From a checkpoint of a small transformer trained on Wikipedia: RMSNorm before each block, 576M tokens.
Each number is 500 + 40 x the weight over the matrix's rms, rounded and kept within 0 to 999. Layers, rows and columns count from 0. Numbers have three digits each.

# layer 3 attention query, 576x576, rms 0.0465, rows 186-191, columns 0-143
559472499526543483538494506510502487436581495511557514484470488477474434473528557513509452522449514535532473514500519496520457471465540522519488503503476575495524525438480425473514416533478479472476547505540460429524478548457489439501550491528505410515565456526549528500519476509522442543543489542528445511497526517504513515489600516495535590527444569445500561489531503474405574489525528525503446535541502488521368507436512455470496
644549411377456514470470562528542570533499471569496486593456429470519490486562484522469539507482549535460546541536474491490481449508477489507410524527554449458483601554458499559473509487534496550576438479505516473508519568540547541462460463479480494498470490460433468515435473433530477455530586394488513487547568455561478464475424437433478481552461503498533542520402466460499509492450521526561576561470524550566582422511504502557476
505523480545469514535507577475502474554480499501461588471513560541518559533488457448549553417563442515532478503525498549506491550580472501442511514432525457514460485514508486541457477511417466475422494632552523534452577613491531549505497459434516469465517485538509486557482482522528535482483483575543508433500499526496513510450448452496495445491526486466488454464494473497420515503536454478477477447536444490445415471518422439482577
517487507515604479488497483509441513516550542432517436553442536434472557539539486534395491507490580502514460596493501473472430522526491436461467509566419473487477528518432551503441498438528537432452448556508473482604501526470415533500443505511440555473528529477490464551495432491563483533548520467478488493542451492510485446543475441478517531457519492537538523564495528528547571652507471536470491526433520516484481466508431502567456
427518472512498473539447489514469455483486462550482425412479427440504467503505478549536491473498555505442602562476487499506497480522532544499493494499570503423550534510475542528558456462527433540543483504497486468559482532496550493498536496437438484573445503563517544466483512519510451442483563479478504513473543495511513435541433490563527487438475446461494477570506521447565432426445483547481458552502540429524579460485532508482454
475449527597459466438551481618561478465502501520435514514568528534557440462428432519490472488492521497438495521479528531444553394503444582561510527498466489488490472577556492593476509456434448470444494536559488432422461558483474473556513540512493519451470443493512474511509488462479483491506445489442521516545486535509488465547445540478543494621478539582469534501499485472449515456499563516513542454453469416481445506523457481535467
# layer 3 attention key, 576x576, rms 0.0459, rows 186-191, columns 0-143
506416565486529485511600421540501491555555495465470490452429561579478478537488450476511455541515500508496478451528544510453424523427515453519541607480440472479505455488416452466479467528461495572509493520457494441400554507532489484498497468500434555519494513538585482437533540476493533464500569398553560530464424514446540537472527487474495545569459461451468528438418484525486572494462521412579553469412491532514457504454549554512493
522502492448522510499438491467413439514461470537503476487469513462508510470495557495532499476474484502507449446514511501504482482525487494525473512525523469498564522534521576575523520510470586489465525483492574399574499483603432534595512386509469525451502524517468553496569517444535489524498487435479550497516500504535457510466549507530547517474527467504526510449545588505490484491499544528478465538529451507462571443492482459480462
512469485510545478442455434520529545456475531441609488560565497443434482470434430445532481515570526513429460591487584448459524520544569533512578502479539532458473445485508518480562564544582553532514554376429489514489489447519506515501503554492553438551453424523560491556417474556501558477508494419464513442505514488453482538471490547529428488466438529560507541511508435485497479488501506598473592576494478489496511516541496520442511
478454424487451447507617606533532440533486441553541477487426462510469463496566505550497478550512446522491531459500515544500530399482490465470493526478542439448520531496437481488434536531561458534511521540515480507511573486535563492564418510491543416497422478537487461488479550489540461515469491443460463490466456495446479531471451520508405534452525488491463518453502564486486567473524451523468486505521461469572534496501504454525509
539465511495426557554472465558525525574509475550418452520569465546530503530450478410513515461435509442574522522491471488521438484429465504563459453535527534531510495490523519474550524545524501393502495435495549512496434503583527548460501534528526475499503514517481491497487538499538509465527438507523557541492500521548495506579558546438508459445491580569557522489485516522481522515559495519481549492546493480501549460513540520532531
486479494508508529510491511451516512498466499508522492515494464496485521487565521478441566491533446544507455570445429507486488473546546555530474401437495468496540522437529526517570499504469509512519499521501488563513467477426492534461450467513566484488519550519512567485471476496520492530503565492569454482507447512502478504491418539534504512555480490537498475469490470470483450583503521478490485539521524567443483519555552508469517
# layer 3 attention value, 576x576, rms 0.0433, rows 96-138, columns 0-143
490537534422431513561522537486490481498524496491512504503485540525487528500503496527537474459495523464525467532503535492457484505473555492440542522473533490465536518578471547476460503519476465481468514549434473550475513478477480473509515486559504586525473511493480511527511482479595503465411477527464498507483445450518501557489573491571492484497434542509456494448453566616478492383522476449555485498559455495527498562494517561479573
471498500430516486540537484502511514517502486523520438488485471497519509442528485489511479478548512509512515512468537505527467480481484509516540533500527543569521559556463510441514458535504510493512558489496494560521531468475498519497482460525518463514425509476442484556486479489550508468433483468491492475505423483540477497502499504566438476507472570542496583498474483499511474466440484522548472493540523452505564509511502458495493
472523479496428506479501534460471468446512530573542499492514484505495543524502503484520466399525532465498496466499487494540456512528503496513563430522522479529480452421536449538478467511459493493528505499476531566515422538486521513493525474538535499537493486477538517557482505451435461460505479529520508557484586542534490509492569552453467442435544505546527446489549477513515449490584521501514504541471547519487465498478515452503579
521494551479527474469498506502468556469488480528478433468494496534453566548523521449546475443504546454487507470473483497457438524552518482501492483506560500455488531570492478539426477519470466496434592502496487540530501497516436451479533534588504533548523467455522556505452554454489524540540488509536429503568476533537455503447599449444513504545620570527486516550543519496454489518526561508413486493541496547500515534493477533485510
457506577579559551449535458533473466496519486511476514489500447556434512515477500512551483502495537469567475536532497490488396507500512495464550498427431521522509565465555501463522517529484465513523508514431524489502499534477443458503527454441541497575536506525618416521533480546498442507502552537520501591500501447472578489508539530487550507495495461558551485507471510450493514512571470501498533496441569423520447501483530452514463
415482491498503532545522449479514551473513490485443510438503487526465453487488501480514502558463530505468487456506516474459526557522533522461546494502512462570463513518494469455545534492485555482440473505425467567478555499474411495539470531442535523486501443484456501432424472537466532500483500486476476491467462491444509470516503565480432516467472535584472517529498513508454438463527504429523513517616477478447487510486526497491445
497517500536474511453465513482517524467493499460502479534500409517498489554507465472498505532501539468487555514464508479595441553500526483471533512501558471524515546513473550388517429538458487457448472439486487545523484531490410510447497479483534489493519539438573538485492543463459525475490496468477498491513455510544508415510638519513474507463561520523480528536489578535441539513461537546448578500597483532496488456529508436414488
486469540485521541463478486528454567521492489455619375500479525441547523520506501456512478519485480533507519485530516552514521550486436493540454492501528523549493500499499404539618508534500445557513449442471526473532489432490515432484490459494491412455500501505460577611498485431494533491460525548544442467549524473435454536547476603470527469547472482453467449503487514476491522522608506576481523510465572565537476502480470522508532
494546585417470523477531499532495440592480498497508482490511421504549530457530413525490578614535540402509497513483391534540576481485489496562481555473502500470532519521509496492544555503420494450523442499558501503464505592466527470453508526493497556460491505448506517524575502521507507487475599583478466445443482462471491428516413454524462512517522524507501434486505507447514449584501519557501438457561449519568476499479504489487523
511524505475538564430515479537436500572529461533569566575523445484451456613428517478519458451523511485571442527476483498558511497569506473497591519473467498534475561464498523517528398501438462500593543528507512545515462563482504522509502522569546489517467494542548528666482445488519469464500462514545479475554507492487534513502573489466486508534462487505508474559551513416489463495549454512503400521484499520476525473415502457451525
487556523484509504521486512555470565431515515455547441574502520509516499463510530488556468487427485548516477518491470516527507473501501484509491449529436459473454526491529537583495530502465505515489462461506528484477539518506496484539501549465515478540483476488459476544465484500491509483436520538498461508496634506480425530514471528453493490542509489504410447495497470528455450430515535474485542501486471531476503517514469458483514
561479487511547500572459500449538478424499462468472521534512511517496496508476478500463538405429470513524529544460486560451482463557484490442548483461443501498495453476525533485499491528417535497498531513541492465507557540535450508528513496496531483512536460462482503500504523549464469473516507488500506484504543486487523466506477498477487482548513464540504465443405531475506545475387509488506477540474453522510509490546496558505539
572549474559503485547539435486465465459516459466541570537506465533512458486516438539490470491524504531469490563471535487510489436463456494462498496462492553471462543466476544513499482462445532521596526465532543439569449507533448378505513465479542499501508473543463506537545501479549484484490506523496458518465495514537542464514559549487543478551456465514490516556514434541485587472441493543533537524411513444545544470491506483551448
429484457501509500472450504471532543511489505520467427490492542488458519440459486500517490487448454534508487498496540521462504501521491492487489504480499487450608496494498488503446493473500511533531509554511480456516448455565493490488481457425531493492472510563555530449533545527494499510551502445490565548534434463441527452505520456498532537566571503463516563494503508509428506501481546485556466517487482545467519493520552510482444
480465477511563501469498552574516568546487452458501367448477517518565533482499468467513519476560499485492555512486497468477505569479514511537432535506516526505555472556452494530536487486604461518419515540443527507530544452459538502515506509557439509464513516472473551446451514450509528509506477472495536455482454517503454521459441414568557497457508528511512512524467553437521455510476516509506448468550538455556520508444478514480442
513502463518557451533490531505469452503512495474524562508496493476541524516479527472422515405515522491497511519507555461435493454476443492432563498441498562444454506478492512533495539384408500497565558547544500526537489463534529533535557492511528522504496501517466528538499526524518490491528549541516482508543550468491521497525574491532491460524474496442452439446497567517483504497468466534478447500492529488501465482550534572470593
527420524568495450488477497500564501530516481523425510442502512530550468485521438452520477441535519479506579499549494516543531488462422503509515486506490598549514432542458494462562440480483485518523501421533471541506461449540506468432481481529505481474454530417470598451494450507462483516445544540517540499485466559476452452527510510593578483473524536482486561564486486469482540518480492520575581543478505522475498507474469466493429
513474517444476474460525480488516478437534548594534612455520467513520488553468483464474417521536552413467520438519527494488535508450564488476544518500490590468462542547500557435458420519488453529507496477515499464572490492561475495560535480578531587467502476600539576528522456464534529499492435400481508537460539568526514475502524527506511532474567515506558537508508523521582561504485532475435620448496474451488487490549460549491482
448438440455436446463479496513511529533485488531572491523481482541508538495499450477444450534492542546468462460550541534537469531462482491513499510528546494488481504533484492492425530489551478549453507511421467500518515517502545449543569555542493379498490577465517489497480473447564473514498556492494508543533464490538550505503558490529522396478509503527541535528532483491491490481549472495510532457521462474501527441495460514491483
449553484607627493394473552561471511550508491499468539514526530483529419566420501510497458526512512536505524506492495461530496620502534504569512494471597476477508467487488503520489522477549493484402473529506448505522489478511498492485524587499554554549478556473514560622422533469486594498520533382531400505433463503515495496464429447505439511551562440439455572642539537518475471569491507501488458472522616537554419503396535470468475
448456575546432485494442509447517546468507473589507555526510469580476528513485463480503443502415482540492482511510486528523462430469490512429483489512533454458470497451523524521444514510504486532553499508506474515423520503507527461494553574506527436571518522557547499520532504517540529493497515579507500572487537520481550480502559482498509431486496469517513512478490439515467538433501477450585513542442437552477471504503540493515515
569433526499509514511443522458483559403517503517527489535515413581443584552564467564590500513539475440463533545447495537456445479506514500488493486453478587516459461443525605505454434536497459513454527516542520520563499541436478503468508552499514469485567494516496459467535533492522505532449524484498480490456496542541560410501522520523537450436640533548579436467465506451456507453427518507525586479515499475504475480483504476455470
604400573554508487529427439487527564486517488529520553489504483554541439522477496480492516492432472443473514528480508455429496542471532511503511508526524520519528463498492632466546496549527401500534452520541507473471530467490467536584518501482500511441547467549529503453527548462543551478467495515496519488442490559541513504466486528568470489491511475503541450525466550454439505500517544462529560491517511525501483575478470588522453
485489457533505472421546472450501422540496484513466542501518513463489525538475475467477442515485548458514510511565564482545501442473442504448551514509529489400475541547494564527394482487476575418437576490499412534476522482503488464539508479562544502551511431477554501516482419468494473467500454421470550542499507458523492463450521482522487521537455518511504499519572484494486609421490486446433436542501461432534452532542508609531472
490570491469522516503519569465508434546511507549501553468511540494442460550482525519498568412517475524521499490505545519494463537525492518519512479435475490437547518483501421544489441507541563462469490500528526512525468495487502504453503530483506521500497564534517563588490539489515559499515465464514484594544511454496498516511489443426493549474462478474487485511576525492552507556487484497451411521480599506507452496501595576503576
493476493538492443432545427520446523535505450444518560575517468482575492480489489512423484504523483479459484534541415495532543504540450515543517473487464529538468526429569553516514579494460491541505514496499509505491488548468532507571524509477485425485489496458565462512483491499476457471507590575501557496478568485496490432450448562507508484530557442495515432496497471426488448524544537522507533470508502420498474450531444427469441
489427558552515467530500502563553567513492500480504458454499503491519452512485471508478508490498546525506486505495467492507472543549500518510416532492464508443543582505498485460547497531495531521459432434525501503439462532492460490513500491498504541507513506454468454454436471463498527500475570501513542538585501529491487483438440600481444486508533502518462450503520515490490527484537547511543502458505575432515437530510454533511480
480457462362439464561533499563462524499480518475531464492510450500511471584515541492427537543470472423448453471462431484515559490509533535524461517510481505475534509468460458569533535458507476477484452517548523475512558557514567557553438518422499517444550530548493519510465506596515535495540526512502517479423576514501518488466418521465409530463569490517549420423508538513482472475502571497441471483498475510475532468483529527501555
575542536569456477447517476453505438421483495559528490521520430537450525480585445577417546452583522509503542549487528545522501425546513504473518418465493530594433448448536530536452460541473590434527437479529491480493481578517466473452527547447498370475471403472535487444477509533475467456528534517506454537530509450512481504546528575478474440521544539453481552514431476441465468524495524536567493532487491495486527471543537454443474
622433442533450542445509485508512556514493489506474516484505540482502534558500491445526514490489519575476540518499513528461455556504518504537512508494510438556499520516511488528536501521563469507490597532401479467432543474488490487525517442553463467513521494457521484485516514462472438504508406514491516467536460583554525512429537511466489515488468455510561515499470528486510542478473476481418484531475554544497571560494447548513517
485502499497509490527517449499576522488484454570491496484486470497581485415508500519476481523515504501510499433522487458493523508489570481516457533545490419488640499513454544544534471542629489455544398493523508445478511518535553459506551497508477517512524438501500477401569498507518555471451566547479593530521527490501400554465495491541470505459514572472473526599505555542493453565479570510493581488489513482536542541444473588493473
560434501425496457582499372521533477453522550498494509559498569485512480477509583441505426536504486476489499487541475439485557500441490504564579520493585521505478420451471447508476484556520511530565443485483485469513513497602477559522446492375498550487449486547525545530538525478491500506470559533526476519416419465546521490497482517553411480486489483586503510507434471482497516504592502484494560468452476503449542492457493530570503
443463513532481531518493427463586496574485528519492525456496532507508452471496511502556510535497553479472500523574507502487528502469553499522483530530561469498529508492488469428475493569491455440481449443504488463479490535485427473454496510493487530519463491443498503490503534414460584513486480515490466468492459484446500497471512500466474573501529489401518523521534520492528486574544443517496548478576515604515529521510527584471493
530519490492493524547471574537472473486488533519490482513497478483501531522530499570428514484529536547556481513475508519599454473503542495446539461519470564467548512473491467502481487459588536476587461532545495485538478535489530507464587495563486492540515490586501449559561468428517538479475477573503565524476502447544517542499443537483493490468494483532507532507440494432514516460566537538520485548386484459494489541485522490539554
431564535438477526456509466524490432495517533564426452420514511523502508500485474507532513405565536474504479501529523562463525579531452497488489430505485612474559442501509404513483444442470556518464518563474575580549440454516572530500463552450487485469446570554451527487452481542472462509540582518534499530499548478466469511537491558505555537473533566524520555561592501438546387600562426496475460468535562533433478437450539519468503
504520449540453515519476475553508493484482509538510484469500511429508448542544515595468471458498457583507550440489470474510433543571589485502505465480522468494595440507519467533601440562577532514449475502471446471519513479590452479499486484480504465519433516530539529585501516447478533502510442460528538515513425503483566531522468496503528477495503473529531527510517507502517482526559495493533517527460539456479523459509497522493509
465496544481479583504471500528513480443513498474511487551486491539514496432449529517550459434501514476471526491521456565496516533526535450427524553540444553487535535551516552518507520474449412549553512503459605555473559493459465493471487492532515579461501479514547543513437488497529518546488539549492457450510502477522572510461552502545572462597537466477481468485504517563455476579535487530512489509552489491519487491508529473485491
506554517507503566438457547546504528471502556534468477486544544453491510575466542476525493445482468559532496477491477587532518558531572477514485478527434489463534481545491446500450468469526527518492455510546492485460525529558564543440604561549513504506467473495524541529481400533488520475589496478539462473539567534585476590468489549438459520515494513419458524570547493514557466521501500495452442488436534550451496564471513511452611
498526465487554504570522510515508561449490492468530533507466477499475443471446477544486462514448512561438465462517555466532474507552455486492501529518522418518457446507471450509523521431513577522536491497525427532469521498530454484463556517436455481526456525425452452512536517552516498487565481451500480567590484485424503506535567508436535480459454506518475555517542408531472490490459475532520495515487488403493538504500515440462545
472606462462469495511543512542516517576512472527482525538500413533552519496561469516515556473544524455545557470525495496533415481509527504508557515568551507441523483546509390488467511552473542488456392468551524559490439499544504533407428534532450503469459509429517418555452470449503477499521584443509439499472484503443514525503472464504503457472513537516494467443534529461634460504492472556564554501566466550554503444491479499545552
563522454492522515418517476477455465527495520468571528567514478503513496573474502494483514496491474474475509477469573552492516520591475513490516490468537498510431515481489504464530454414501503548463510510535528463605466475460450521595513574480513510444489527529493563527474483533524417532550464504522404492480435536521521481501539475502537530463576451498529432536549490408548511534544481499460488473541527472459543424480494508506489
540530475481492546544529480509533492527519489474534428550482449479481594472545516524418544546509546485538500519494501461564418463457466509478472510489502531488483448425490500449500544483447472498507479554509535508492438557487551545457488475445494484455501542540544426493550504451521498495511551561487579509466492433475499523457409558456465503450467519496513449437480531461522476511545469481557504458450482467493554536450492485495493
583523507517475454452505488491410476505514484551502585478499483547536526488531484505514480442530508492504526483493576473535481446533477500489527500526562521509416535524496515503426519442409531480551558464490471564496490472567503487501472470525531474498468441465451502567440505506550467484562491464513400485537478543589549534528594538502462442582462520503497559528562457486481583554554481512499457577495504467493525496517535478517506
# layer 3 attention output (transposed), 576x576, rms 0.0424, rows 96-137, columns 0-143
496433508430512459495511483463498517498393512509494530443486544492420526469424472458430567477521461597454405489528469548479536548555527472454497495499525510449513437424500494512503482476469457521470495548478489523479519528481481435556525483527521506507499486469480504515494530500558454593544502531534497479532440496505508503504506498484419488496496520499579498505496485502557405461488575475497567528483470431568592531509482485493503
525476498519536466465556530487553501516468531494494497522509512524484548485487498544483502385449510579508495507482532534463560516529540500518517463384473487424533487480453507506504499513543481522541510515499552524478531543484453508524481414545509467494492482492499450487450460511479450511516495503473492420489458519476512488503466492494479529538547463604441502519528493490525488525542538423551510485476507493595511533542537504465466
507474497450498554513444556482479457495456471502501534489452476606535530562497500493529457539488511503479450515468562491541482536623577495473499458477485469478526524478459521507546447471498491483499478456527447477530462454510480527522491527507473481468492515532493499529481484508476486509511546567562527497489493540533536474535472490431546482434542551494524500474491518544531517507510505467418477505483535457480547485421478482499449
522439555394566488491473475458520565451507547487516484494500517458452546498497543458482493463447534467452464507457525488451474580548490521535521476435529515507544444497515509546553520519505433506476486552518481531516495558482494521556530478543498502502497516508509540468495520507533566599528472506496500460527509554490510442557547565466496493476481550499511516565496499510539515571521524526482550477512514489543565503487494504506511
468498473512543516517508502457487522507473442492473429493433457604501481503531499471578556509472462500550541528580539509528445490473500434468520495446510479553515487533508596478510475495486589521556549479507423511480499510530429491521551499434508460543459485556510415492493476517572528490522570514512509501502512436541496422469524530539467461519492514505488520471487604536469515461440490483491472509498530463495537523515466492487489
474519547528456453557554479527532574426463493515501500544527503534495475533495510486496567439376497515512494527553531434483575493488493493497592448427504479475501558425409528466531476476491548517517556487523472442445458501477437477497500540455565510533555495541563471453469479498474490490442426546437503500525509553487532454514464527512428560528520538529431469484439489467524517446457498489483541463484534507521485488558574565502478
513439546470482437469558509496562494415462447522485533445407496432481537501401576587481501457513518537450517433466462537456514470428527525506457482474490524487567501465523428547498551575488415585495533476461517456510525534527514524512496511473498537434440502460476474517558516456442594536495508542496498456464528547504545464559529492533504451478539465520539461532486478499516514541480510450509515531486498464570490525465469491482486
561545489563540532483469518484496518477491508472521462534527488512477522508521388443528553537493476461472468489446546553581530487535513507559514454470500519524439498539440473482525494524514482433506466466521525530462469415458542536543602452492410501524470510499498468527415573476506520508470570569566532471463472512475510407528499548502565550491479483461459504522466516514497565498547479496560480596490489438461483498476486430510479
443543496537446461445478514427544478530506469508552539596529418480489489526536469473464553526599540430418531478421562458500480445471492600479571488472553485484488528541478533515509456475470523485532523590565459613491484532490601455556463484532537544532509495481528487572469514516516465545471538496503499614535487508485467478460508403565534520536486465435480446458543526493507466461489510548480432500593483513506451482552501435484485
469549448419553518535463562484462560589446500503520506429465484534479500538484501556551509529512496513518527537504531546471452483510536439511483468445498503487521470534531546525493451517491485512545518493533487513508481562522495417535449507467455450496489485524449437537494481423608473533550541476567503494462550504527456525486533482533522515486497457521545535513499496567577469517473494526494482527446476392552591581447404398510497
568480499520512546478493461542521526464544509508527518571545503505510494534454504480523435554430515532489496382537497496481563483511484543524473517585441520519477513501506444539506504519488459499521476439530525463488520517484542449477486481516473530528508459471480532551457580483426496459478530486482485493456480503481507536504431454442510577484467469497545455546516498522452499421556558516536541541460547512487555443431493504534467
493427510514503485464516393479486514529592540493514520510572526475495454492451509558506534566549496514414469411513484545454463484513514547444515497586488556541561426432528491513491488508506514513506402489458464521519577473544480425503469485513543500461495492449449486505465466455531491517521499461525477511492492469510534510411488477435464478524497481482558490525508468453550460492474460495487467553480519495456508562469482444543516
463466474524522438475538471484541486437590520477492488481580491455433476481451538591454563507612536538442463541503488528482477496411572502491437513517521468518522440534581516491556508562504471500561496461458496520552561501530471427523535471484454484491487493476434478484462478491486503431534485397564511442480565454522449464454511517518501402518524452544532514521562509435465471524503492485529512531448529463554447565476476452508448
481551512493479454511476456551558510508573529499501453506464542464515480463488595494449501497540494520482479491526518494457493481508478449486498504508511550473519527491526518524511514506481525561537529528493457517524494441582510467525519537493573536501499546511479523477557541483581513553588500474477477495523494518470525468590595545494478446476453521513548536471512485554481495502537513547524473540499467533524513495519489538551515
508505507530554511463480560490529497494448543488517491482485491452485542446527408435480503445461525459521583587489424509510503547457459583532513491475512518489411506552478473464503486487486488422492492503497602483509500569402549560488513456580497539528453492515528482496478553500455507552500496515472515471493537491517452486525545553478518535538461473587502480506482519465540557522520497485487498479533525471424494531552548544473556
486426462526457477482499455520421508529546539420477496509512524479500487504491533481480511529532424525439456448558469532495538591563511447514470546557569533529512501465541553477469489484477551422501411537497451526517537456545509443475527512511496458487531485502505547505491441511499547533465497460514485526532501457470442481450502517469435489494492496474520520538448546460567467553428486472495456482500482498530491523490494462509504
494484534546491494497492493537570486474452531467479460450507485449523437461494576524526460446441542462530529575510452480578507565498517451556405515477471482482485542450489468484482537482535546488466496460431545470530558466496425629447479478560484520455517533516506512448505462473501514446499416493502461409555553505503432460510418581450525479488505593562489510519475503452505511593488477450558549506525536504514484518475580570492446
458440518476465484509542433506496572476521460467548537436476547491515489459484549509527526511503510431450471506536427525440477485511442481477482527520490530464472480487520465553548507521436476429488529504456539553550461440534497493489480458565529468415505551508482508464557457538369556521491497448479499546511450494482466472483541526483557484461563526509488526441526491545461514549535556447452522482484501509553437445418432450514458
489508442448499460498512471543509502554483463505546504454447520470477491466477505511436445522468475435486582583482516459463521461495481454500466517413507450421510493549493511492493465525471406500464521474510555433486420489473486562582443428473500491533528542516498566531490515521487468549487515488480487490501466531491510540578502481497502504577476483475457588444461488533499519547581547499503517508442563460499530491530476513476517
491473455419468469524412532512494441508520505512503518510460535539501543501520510472421547537524545433506544437479467483387466419459498508554436515488547559501455526489497493497470493485477542436583542508526456432483518511418550499484566609531480537582496468476449452561517584564601639579511505488486468551440569548493487535495536495519458506574491459457556538525482560512574518504484457541481453483434468453515471502488492573533570
543487484377488515528514427523541521554439484486509441421449501539485372503466525477441454572476489517505491520523481474489497477555526426449498554499463455464548472467507567524513481470506476563498455473481481448502451417512407509489444525459540442467509558513506556511507428501569475446522477496452488479513464529517497523549499509512435503468524548475505574477467525502491484501534510533518579485395489469501637507498455523501472
570461511471483528465552446501544506495453553519523477473455439518458519509442497567484523483483522473456498476549497509518377496523548516527500534520532463501551458428511509516546473524504477546521430527436511480558543496479432564512469446473516417408472554476470450512506457476408473531470528517520489445464456453485521440493500519548492455465579499573515515513530524432517502508504500498527542492468507482477604492488504540478493
483514493470470499529549494538501549467441446460507437474464526442506364528441495513475515522518508467531515592546497510477498493473509456480488478515473515437550481462460556527498483540498441543427438476492534433524446440464448546503472484449452458400551556495500483483530420450501488450525442527510551480439503511513478486515507501516502490540491500560463539477521538505541485529427524501513553552476499493502575578482485532492472
460491546441489474457437387449469534530570457457490522479560455564484519520551565476506494460561494504501549471536470532431550460424434533467452496509471537506498538516552470530502533475457498517551510483516442531475466478489499558431447523567521522490474449469509552443531432576480547482441508468490512561549456507524529538527520461509472513550476499443486492443517460501474489544512497547536476466448486527542521468529455545480550
442542496516526558563436542484444418517489575505491496458505499535500514531524531445514541475541467530535448488469529521545440545516513467503477495485567489509452495488539556542480478492544498550521534512503446556511515513511529468506584572458532471467481462519453454473512507563482569509520520517550503503461492549456549496488515505575521459485546502477547537517485476497527535500498482523490441480495382510558488468477524480511508
468546474494467475476509499529460499549600423472565496540476436509568499516555451547516463521538496407535607519572516515513541447394499542531532449503450504519572547543543516502486494512456482442542478431540505469475451484515487555495405474462475491509527497513492504515498459474474507383468551467511522538539499468501551552485451404511523587568484479524458481485517555513496532555462481519513419467535523516461507468483482524503519
474529515538494513510540576505518481464469473519491443530585472507499449587509509528474508438447497503519552523515469490564548491434521525499505488528531509510507553541466521529523465566476482515503467473509574511448497525522546563521554378443445513459555493524505421451433528493514522493514521436537553481509553522453477446475519514493520457524482507477406489563471498547470569497508514449491493529515559526516514474482529529489419
554571525501426513508490548510442527499446538461591461503481541484525512544529509446420529453512480478475492510462463520446508486513504500494536496570472551500549541507491469501460532537505484468490398587487532526487488528529588443527433487480477530488490476506495531497513502529479526512487479462550536551520504521533514538516488492482497627503502501521520466484489483461465531497471506563497455420532483526423597473469489469541517
457519514515480518476528427432531410454560526597528551504466390502479544503580501618453495543484504437455540542504485500498503424507552540496469463463541444472606527507451536472515473457502478472573390506498445426473522493491379411506484581488446480494556535503560514539578437478530495461473544540524477525487462448532508484481453440515478476546546478506493539471529525468558494501484496557622437494495519502421475512439492401496464
572481524483622542458466439524471537484503436492464452486478549489520483523485436477514514490462534498515491548529547518495472559508512484467539457473488464454558433533491495512520503561535503484493483537477492515506503486512473559500485460506531442461435465483487471502478451474541503460552480554528576442489516490549563566451547571425514487499506482547478507532432493549560490510539423442524520525518516514439469560532461508497562
454570538572512516515542559514580502456444544505503504492583484405492428545496552542448430496531523458494537573511428417507482467434468493514477505508441465464460573533428546475474499519489417505366485490517563471506427517448497498476501471513467596482527501517572512499565510501448496519565466517424522491489519495512437541558569487469552504522470506542438516468504521512504520497491529475485589528551542549544500505523555586463455
477523527521531471532482471583494549505501495494521457517495571546519489457465521453565498470525499428436513515505548465470461536539493511510527522491504510464572506528441527509508503513500543511534492556559490490496538474516520496528457469512525514513539526512539519501457477513526462503473431471548473489470514512498504478509440517475468514472493518479482513507563525533450447563499512465498552535523526518522415486514450558512474
464531551492477502516478502585513500462587502493448529545564487433520436511538509476448492480530561462543483458492579476520476450478442506509520443492591484488499513540502498482509506491482482551472610472557474505511516464481470484520496530516564542544534529470507525511497525552529517466515526500488496505461483529419559521496531482582533498525522508479463476478478490484547485560499398509500505546547482545593395416504473490504534
529526514467493524520523579442480478600379520529482454454476527550440511472519535511503436523500450557529492510511454544487490514460611511487408549516433504542551463461517484556474506518549464472472427471450536527512504568495497415468567520447443482472499490505474553505500478508525494530560519507557515444503517458531482541469480484461495460432525510485528529476553538522509487457495524567494531503502449428474549557478537426474489
453554433472486509538466607491436513502517567535472528495520486482551528510608545501533521496459434444537481599521510461608463524548503474545498522475535403515472504476483523508489476409480513452513502508506486539514471483526583604503498531485558502505548512557508537486484467499484457458518506494517454504565492469470493473517495572489516487409507569468469506484521484538532465537502473549510479475597479494517465435534518449492456
462545507553430556511492544543531450477473484549467476446444499497514539527501473519478485482459490485510522626478478519513508538506495439504427531489530496451502483511492524556553493532568518529470524532459553483530511497529495428495595538453426457437525503507465482528513552464550586569549500566550513516441458504532584487506517485465460438471508490485529536463454500497508495427489505465541527539473506503504482484480502571500495
520525478469551515457449538561454488498525497442506503491420518499469550507495479470480498543525582517463487492485498518505498535584507462504497517555487583505486498543564478520518497564479514446468474523544522494510529479530526528488460504569516494499400466488483532521496550453575538469532568500507506499523465524515463510515497527505505494479464513513541498525501521543512449532481477444488472510567470385534554509500432484546462
541562436431490558518450563496454493538473558534519533491487534530481481545525548537502461537534493474523500480478446493531433452555528450463424521548499516506494476486485465564448501483520508404466415485449560453469517549480471505444525536542496516506489471502488502533576523461519518566531523502482479498489527512532497595496506538438500515481493495449527520504496458552634538477483477559450508504549454476492557510437452437529454
445496472568524486552612488492589453481464496511520464473555534477461488484461514502505492478447502478510474502497479395497500558534503475464537469512529494432411495502477453416471487501506511489469526498467506476505517512520461383529558514507539452547509522547535441519447502443427523568532492471412464464518563525459513539488510493436483552586536429470514517544458487480486540432550528458476541534418521496535384530557522547516461
470434471496448462456547591480531419509510517482429608551521487474554551407541481468493460514511501508434548535362562467575517577531427500520524522483557460493465476488553476543509512463543431520413537530531520560490510521511562501488481455537490517506518430467476592531460578529522498462442474480560489524451462528434412491506449457531519487425543498427466464521520457496451443518550580441456540516533512504584472426526500457503429
482482451510513473501590443488427456495380531502562518496555520426526516508480435517573534515503483513547575542521539460563455510453487481510490534459512469491499448556510506501473480534483502442528546554513481484527478496466547505548531541426497454491575509534493437443505461518469510463476430481536472551460523525477439506519468491603495469525528487450458533514494504488514509567469514521516470515550530487425500512488455469487516
500525463540473493459498535467531548499437514527506461566436485545507469450505490461510514467540382461471549518549458459523432523471519538476521541456458478537574481492484535561521488451525484473467462445467464543497541552501466508548452567477484500534509523538540488496462452579541420547430531527542551463505536442514526494527476486495439518448510526515513439508516515468455537506439483537480533474519517508537534514531537461471449